Weights of a small transformer language model: tied embeddings, normalized queries and keys.
Each number is 500 + 40 x the weight over its row's rms, rounded and kept within 0 to 999. Layers, rows and columns count from 0. Numbers have three digits each. The size before them is the row's rms in percent of the matrix's.

# up: layer 7 MLP up, 512x128, rms 0.408, rows 87-111, columns 0-127
# down: layer 7 MLP down (transposed), 512x128, rms 0.22, rows 87-110, columns 0-127
up87 094:494487440458450539397493495502513553497430418402533588410474477471505480425518479453522503490478498470496521477527478470448419461584501531492515517422493485513585537513498548540491577503435511526442474515602493553488538495468493543504504476573487526520546489525508497455485489503459475502434533513535518515468527510504613519555467486514505472537478511534512503551493470427500504469510
down87 092:493453470587505482600506466543548476563504541471495434546431510466440508509472504463565503509520530542527491509522539524478476495437496454457505555505522517476429550572476525395506477508543426508430530480423535486517473486505562512482505479493486515518483472473519495500519538503533515442585522511536496457490543578557419521527514466560476572564517556471447522462461461549552481556528
up88 095:464492514500476599436461510599467514510538508478554423502525535434502506426582445489464467510508520417528554511507549445451535493507516488501447539518541506516532488394472500508460524445557513529517526465456605507393527520542490490427554539544504480470538455517571462489512463450509535538502531501490521469500540526499463519486539512490500477464530517524479456514530478541552592537467
down88 090:549491481491485482547516471417572518491472483440468477491498545558555508525470488551484451511441447542456539509570433516495478459545518570456584518470534442497460464568513462467501516478556560489543502554508474487557562423541506434567470406471536532571460568467523526475471497479527453468552499537482521505435495462502513526522530512556450470508500545455472545521538458505534462423483
up89 099:547539419542512497509515515531478451452473531477522511539497489467427523501509616433548494515473476514510571471505507495469574488511465500479449475457492474461510469591566504504543530553530542534537488389445514484486576472490503487534483519486506527482556470522565493494452495511449516439580463505429487411487463492518509529521495465443506579517430487572493478501443541545571471535543
down89 097:489528477447531560487505520486528536621500473514443488525580500516518506499510446567446446504488515533510417539520504519506472520522458558532575511459508489528458464517536487462554500537472422531502565523543503443489457559636467539498480494533500509441417531439440493470499447521474477467458445548478539490504435484436505499520547496497533591470523517542474506466492493457508513470420
up90 107:577581501495527462505513515497597528519422541455567543573508486548440426460460489511568492565476497578455491519512481496436453489434536620504539514528427421502535502502501444491463509482555501523465537479484474512476491494581542506548520495422530477523494490490509437499540494470502500570528453453472490487455534455513550469458514537500456544430513474501500448495490532457469441496514
down90 113:547523530392486573453516501485547576497499475500535470475442624516448505513468497389548496499448478452512523446518469558491484535474498485447481511476496501505402471443557511414470473508438521451487517523538470496485498447555584493483452491515501507526463489483573554445458439560526487508508541523542498507518518511502566486491507415444459475489501441497466494456494548493523536529458
up91 097:519514516452551531516509572471525515490469433499484568536481546450437464469520538442537512518541592481547524436451462501527572491436511504550537425508541472541514506481515541497484469535512551543553494507494490465543497529484502546497524552540507424453478497494465424432495486485462565489509484491494570542438429566452493522504497507392495513479539503554559494487507531438561609541504
down91 105:486584454455516472525510463484466497490432509483493489424528570523604513493477458554548499463504576505520467510490465450429508499448506477551472465547500559570552547514447479459562520476494508564523501516502474480531517501471538522548496459545517509525496433476559504524506542466442524427520550501490491441454521403536490477436515433541472573504491448523470470526437553393507515524458
up92 102:455528465454495509478493515470500461539491460510532444545553483537469507389520512561542502467467520543511457492419491468526485547456577493515512552527515416492486506503484495531399477541538550548480519490432430574438467478519561492466488535500522477454563573549443526511513520411456486436459468500497489455457537453541535551555489599479522557528505504549512474523512530522523501438532
down92 103:476472515449453581481492522542455508472456497524444522521501528483453566546484443522549546505469446479530494528494465514512586460539425484475455567484472589485548498527467505571460445427453444450455475528475522535535470461447488528495540497452513572533496457509555525577532530505500460509477553504513455482472467615530474517511397435513509492464458504528460446565507463522479450515494
up93 093:454442456486519492572499471512448461563509474444512483523543551586532508472576564556492543539439517497532488483427526503465562549462524509460514451471532492513516481530539489541526469505490554527447469482478534479527548545509517489587473514485470491531546416491514529489522488506514508448462484487493529482432510435533529486490576439451464533554570485491568497523513486603582464530608
down93 097:503495511523439569505527524476473527475511557544490431544513495490556521456562537518429556548544427549476544523515470513540459544530454424425424533458440515507594490523507472516468493399482472533523421569490458514482505516539477515475479523524466518453584483464473513496464396554512477486486517511510532560560451508502490460453516570508461551506508539530529470492483514483566515565466
up94 098:493505441428522576523559505469541514510491546506480477558561500566462493414512540565415475476499540478547510556506486505420486515554494516547512440455503474474484563482497507479528505432488527537467545539475503473482513586511447482602519512508615517515504522526498543453507483488529605454524472438507520529441450549538562506432520492489479517519526544506493536440527484513552437531479
down94 096:508506474509466470490434495477492485500537526571513519496538466433534539523563429546475535510485520467399463470485492493534487535515501499561473534559522488538530407533549472529456472512583512545517566494528541577463517425416469500483553493495438520554585481480481540559527568507518532562501547511465548444461469507472521472419396513500484449481501548518510491499447469547561526504487
up95 105:527484518436429514505489472486506555464459557459465499464497524510479522483527455543556488568569497493493474535472469582526485502468495537473518463473529540456532541487594503443531514498449462521494565538450448582527474475519524544472490484524525505422522508500491503478550480390441476585516543519494515494481495469465540363501488440512525437497485522596523520565458510500489551578499
down95 096:454449535544538562467490503500494499500555493481473460493514475483473570467444427495607523492467511413486448496531507550483477473503503493571446548533448485474485464494529564483487433468494522547490535528491525461528507436460503509487500490491467505507522514482416515431458501413562429568520462459474549468564573502443544588447465518581525532571545494528531507507513471546442509554502
up96 087:517490509367488479490462490485495522469456459466498498500473520539556434446489547487519434482509567523480534483454564511442569583449410431526475549541498484419459545447519554517532545542476451575505537482455453489488417499596508509441414436502537531499473468462487462522495534532496474497462516491453489499507500490482522458518500451508490407518440496526504444504491496529490500551491
down96 081:576563493507482557501551505531474488497523474478414488478486513497601537452426443426486536421501426463484431521512489520457531510513516492526518469488544502509516467442530494505522544489479493448496520548571517555489508474475438432506536490591473573492537568497520453508469481443443520539504527475516457518505431501423454556514494567521437499397567512559530513532499485487501491470450
up97 112:468488529525533491482563461487554453490493515549457538485556508510445464448503483537484510537511544479492401535501504497529512504514486436568522464553503556567557511557522561464494482576433542487559460489446478479439489518437424427535482527537459508520460521490518502454544528515460555534533482612464609466544485528501587498482499504517452569483469512506544483558495528471533559464531
down97 119:475480470509452546568542457461559508550522422575444527490515510564487472472515528517478497512512498427561418494439512488528471501529480509520411491552518526498490495526473421427549451509474489435446475505509470491423524484452448457541560564534528517507418488438454530578500543460527469466596505532463516493525492484487495452511488528524552579504456452499503543523562567453493511495536
up98 100:537461538549522477498451544546483491511486503485488552514481523491535457468438504482489456500479492455486520535524484522506448562440536476535500455494486396481542471462560520451433442437486495562525479463479569534514545487497571506629530560537492490504498465515575482459565523478426525468476456383454460518502509400523467553477482474536501563569507502508494490536508517547536449500455
down98 097:523558509564448455582558401495524481549480484505503475499516508441517482474499508508531528520513508543576502550489528564488532507472575475494616505473495480553511449489513521527385502465524443513536561519495497493584493535425534513514485500503415492509483558409519514509496512469514489479438534430520490490544498491508482541523486465531475507507528530468510391513511584445552491465423
up99 093:519469425525496408442494535494504497473557499520473401473561466517544460482505513476518424543519492587451535505507555516511512477474500546490518522514471498417494458497463614486540532504548473425546508519524568560469490535485508540536529535424462420497539464495443495475508512587446484468511459538475513490519470452569524507483509548445518440427440524533556505498509486492503569472455
down99 085:612557660510504570423449460495547536558497524488491516538519470467459529553452479486508497614449497508533501459519473510440493523519508545471446465488491553507477499523463517568483494507500486554487489477486524516513543460531519517513524568560520561459463532565563511457438484555537504550501496452558453480503508443519487497431428431478470473531539489504453533498533525508524493503519
up100 103:549511545504547514557472452456520472488423533549531467508474544510523474450504536481521497513537535540575561472586505453486470475483531490495512492475480490504495583541480479494529464545453530557464513466458480453465490481575507471466512491561611491473512482513544558467441450451457584485550461571541502498461528458446515441432432590479491516466454525589532465482501491455518498575502
down100 108:505475410486468573486529464497515562501556477526521481560476453511468494495449502521518442546527474445513562540506500497485501488501508518492559455547439574485544522483443555477486478517534416518542577542470459532473475465531462574533545581408510551526458494495496455448502461583510468580536448484564521495405519510511511507544493545538413508452497495485554468492438547536473481500511
up101 102:505515575527563464496475471577495541542489464467518492603532450533454500490532525564522420498542480473494498455543462452463483517458539549512510507466543478482436491500435589511521420521506425563494511443485531501485485451495502475481508549478499401520500511475528426522479486517472457432553488454495464453504553493496596527538512501547482558431556476429525541544519488434508548461520
down101 094:501522503512418487497490489515473450437537448486524488508477475504457590390555510476580516537525552538496454484514505523526534491521480427414519494480459598466550553547564463479510514587516513478528537486549486496447435462486486489532474491438484550554487490431515582516528531471524502536439502556508453494445440524553519480466608531483477453496450487528496502480492430534535502480474
up102 098:462434531484522564406475491454571472443535469486495548501519511536435454553503465555499490558507464562439531483423466547597501483475535545510558613444469522503437517433526514463451474529475537460533504519525539503529512478470450486561462477445496438539483426484498477469520504555505462491512498493489553484598494441487551461480517515452462440497478480524507494572531513484486461511547
down102 099:476530445560538499499513549504533574523510579470462493556512498508580511413505547494529505502492431551567489499504517492516404525552503498490461570534490476575491456491497543416550445487509478472444524503505511401467466538502492464559491552454416519436515550468525485494483456533503461553522472549468497544525467506574488495480487537426437483579470565483464486532529482499534535508571
up103 101:494529554543608441494458491491451511540475568538493524432454500483473493510509469534522432526546469519522504581471526512494548495576585520498508505411425540538534458492536594547514585547434513438508442478525512514528503483503485458500479488567469496540514481508528458504508436462497523477467529514455490457477452488527523453521543508502498460445506542542471472494411514436562455594507
down103 103:495475529474500484486501568455483547535448452470516463545481509462460473591485509506531517483525442541521488424475479529548413459460538496505476502552544424522450520511543522483494531466547509503537546436508477585516469566560440499505485465533520538540457417446498499583499498579500500433469472560450491451517467512480516453533533513470412485461509536507435541429542420455487498515560
up104 110:460449478514537548480483517490508532489517551434500471529533449496471518366477511472525458493604521509521528564512492456464533565540543481448520508503524507466469535456507497502493493489462515437426421501517500418470492482502570488501513505509581513470566511488531481417528392460507600510531510543519507515483565427526504519439509505570431487505457504499551463462550527486517531526559
down104 107:538459553503513552519457535516540505501503436512483439502476461504588517521441509463450550468480461570505420485507501473509474412522505550553509443575538478521494463463474474512483473523491433451518525467483518463526480431467507597513430454501540553539512441470518422497613456533484443548449563473547591496534529536430503550493488462452497489519457486521450480480486516538520530476495
up105 101:490445544484504582495438577544481509546499465502437518491522460486547558422498451531500494491497537479572520505593487494509481515517534516550543442435585501468514466523396508530413538466482560498521543491447495443516499446501501460487422458504497415509408489533459558427535464488484518480520506491490495510446517477437528523524526553465590533566492531478531518481541463493466482483510
down105 107:488561480478456504549606541459518482470493537463527523509549521563526448531518552538529522570475506512480478563532463471547519520540528460455520479467537508535553503523556433448543500498507531450521520528492507548530526495507507553519545410441514612508463503444578438490510532513466427506575464561553517554468446446510480464518414423481536537515500482527479443506467554545489477480484
up106 095:510496561514395430498480552490532500516502488482487515527411467516593473451480532450499510458491456489454481529479510491479568552520475518552508509412479444500462439448529575552529404454488490544471469440498493538415502493476503447491505505520506459416493520539444563492545503477516466482508540494436488532512481528487448521397456475518466561469463462471526480521548531495487471602509
down106 091:497499462465445484493546467522416595517490487488486523570475511522606512466451539483462572453554479444544485518487552517438559542558522473461445498496479498497460436503501556579504473428447478523493564508511536518507506451487535517538504436523470494497539455562394485515534494428516533458473520457466484557524551495505486421460495467540550529484454434562505550508514519460493454540477
up107 099:565463460479494473423522452496524489613529539527509498507476543530508461443555487429546523494438517484515511501508509490441451463437532510472423452490490502465482471520556474468463528616445500546516509528531498555411486475524532444497461491587492428496549481438460490484531514465470528471525472580579511455501431495526489480439469547454481458560478475566535498467525515524543537481521
down107 085:587455434517451505515453516542528498483544498499496507513485491517515520464436469517514493489515559507528495498465542554498553490424484515540429498393432481442480487531439474505484513443536481481409493466532568489474507548536500476439541594482477558517578534522494572519508515508545501522493427543515437428477545485491512445513518595481560529508483494532475495441470470616504488521528
up108 098:468488508486521540495521476470535513493503525560493514538465460468496543560468479454491525553416461526518479451521555471473550515493469500512442438519526359484470549536494510420538579525494493444529535470461477593434527551506536550449463542476507477505507477420491373472548467538481532455506486520504488548506461480493522473536491524481476497559526378533562493492453539502507525522519
down108 101:423506508503493534564480544553549527472481442515479501519497561500459571471472494441585530452529400520502489451505473489484511490429533468532549524488453525496508454569537449560529531510533451472473551483502547540489586533487499461548513481601479560515509484530472488486521509535543593505539520455504512462514487488414474517580501484505520566421471522495437529505467492554538541581547
up109 101:384564537492506546472461399481503529503450522402456491465519479480505602413455487540499500497543543534543432470494530469494517551478510506595497509490523488515496468549449486466456495526472449465406475455513560494492497450516532474514564477503520586506489575458437515490529477519460430445473543505513462557578484450503484476517532509499555472526513489513496435525505509498541517549482
down109 115:531501520494495478503442512494546544514434454472570436577483538524500406475528516510463503448479475506473518497435469508516521498492477561542469504448535511520484526510547513580464385509521491442523573510495506446451459521567513516522528510489455520514515615470497550520493512495523483520561459439473516462504450460473544508465493499440458575490509491545467459517449452577546527433389
up110 090:481523524468559550506534520444497508497505505452512546540512474452438476494505464454505457514514487605465498483439545597516489481448592487521507471487574508502496554409542479534531490478438499580560470478453584480579467462433461485525482527472527458544524498502487511491527488454506512443482532650457436503469556471439531462492500478450535481439480475490508479502510477489524496497548
down110 100:455522531498482490478530452506478508531563525463489489454475462496492475543542523503558483469449408484470540533490566442495488556556466470569510518535504556526510546488480494583506583462544434514488462492449558534527568485513514497551529503511490524531515473486477555469523533516445443437502513566558435508460531465474550526485548472508452495419479537462555420590451479492468419586536
up111 099:485489449516530466603545482482498422448528506467481560450501518408490482419529470495504456504558469532491430500508541546489472526477513552452485510518498456474549515452496470549489496486507445532477504527479450475495556535511502537540561518527525484474490522523427417535503510488379433495499425481510476511535488474438562484588522553396517493487551530573485500461465553493534496460552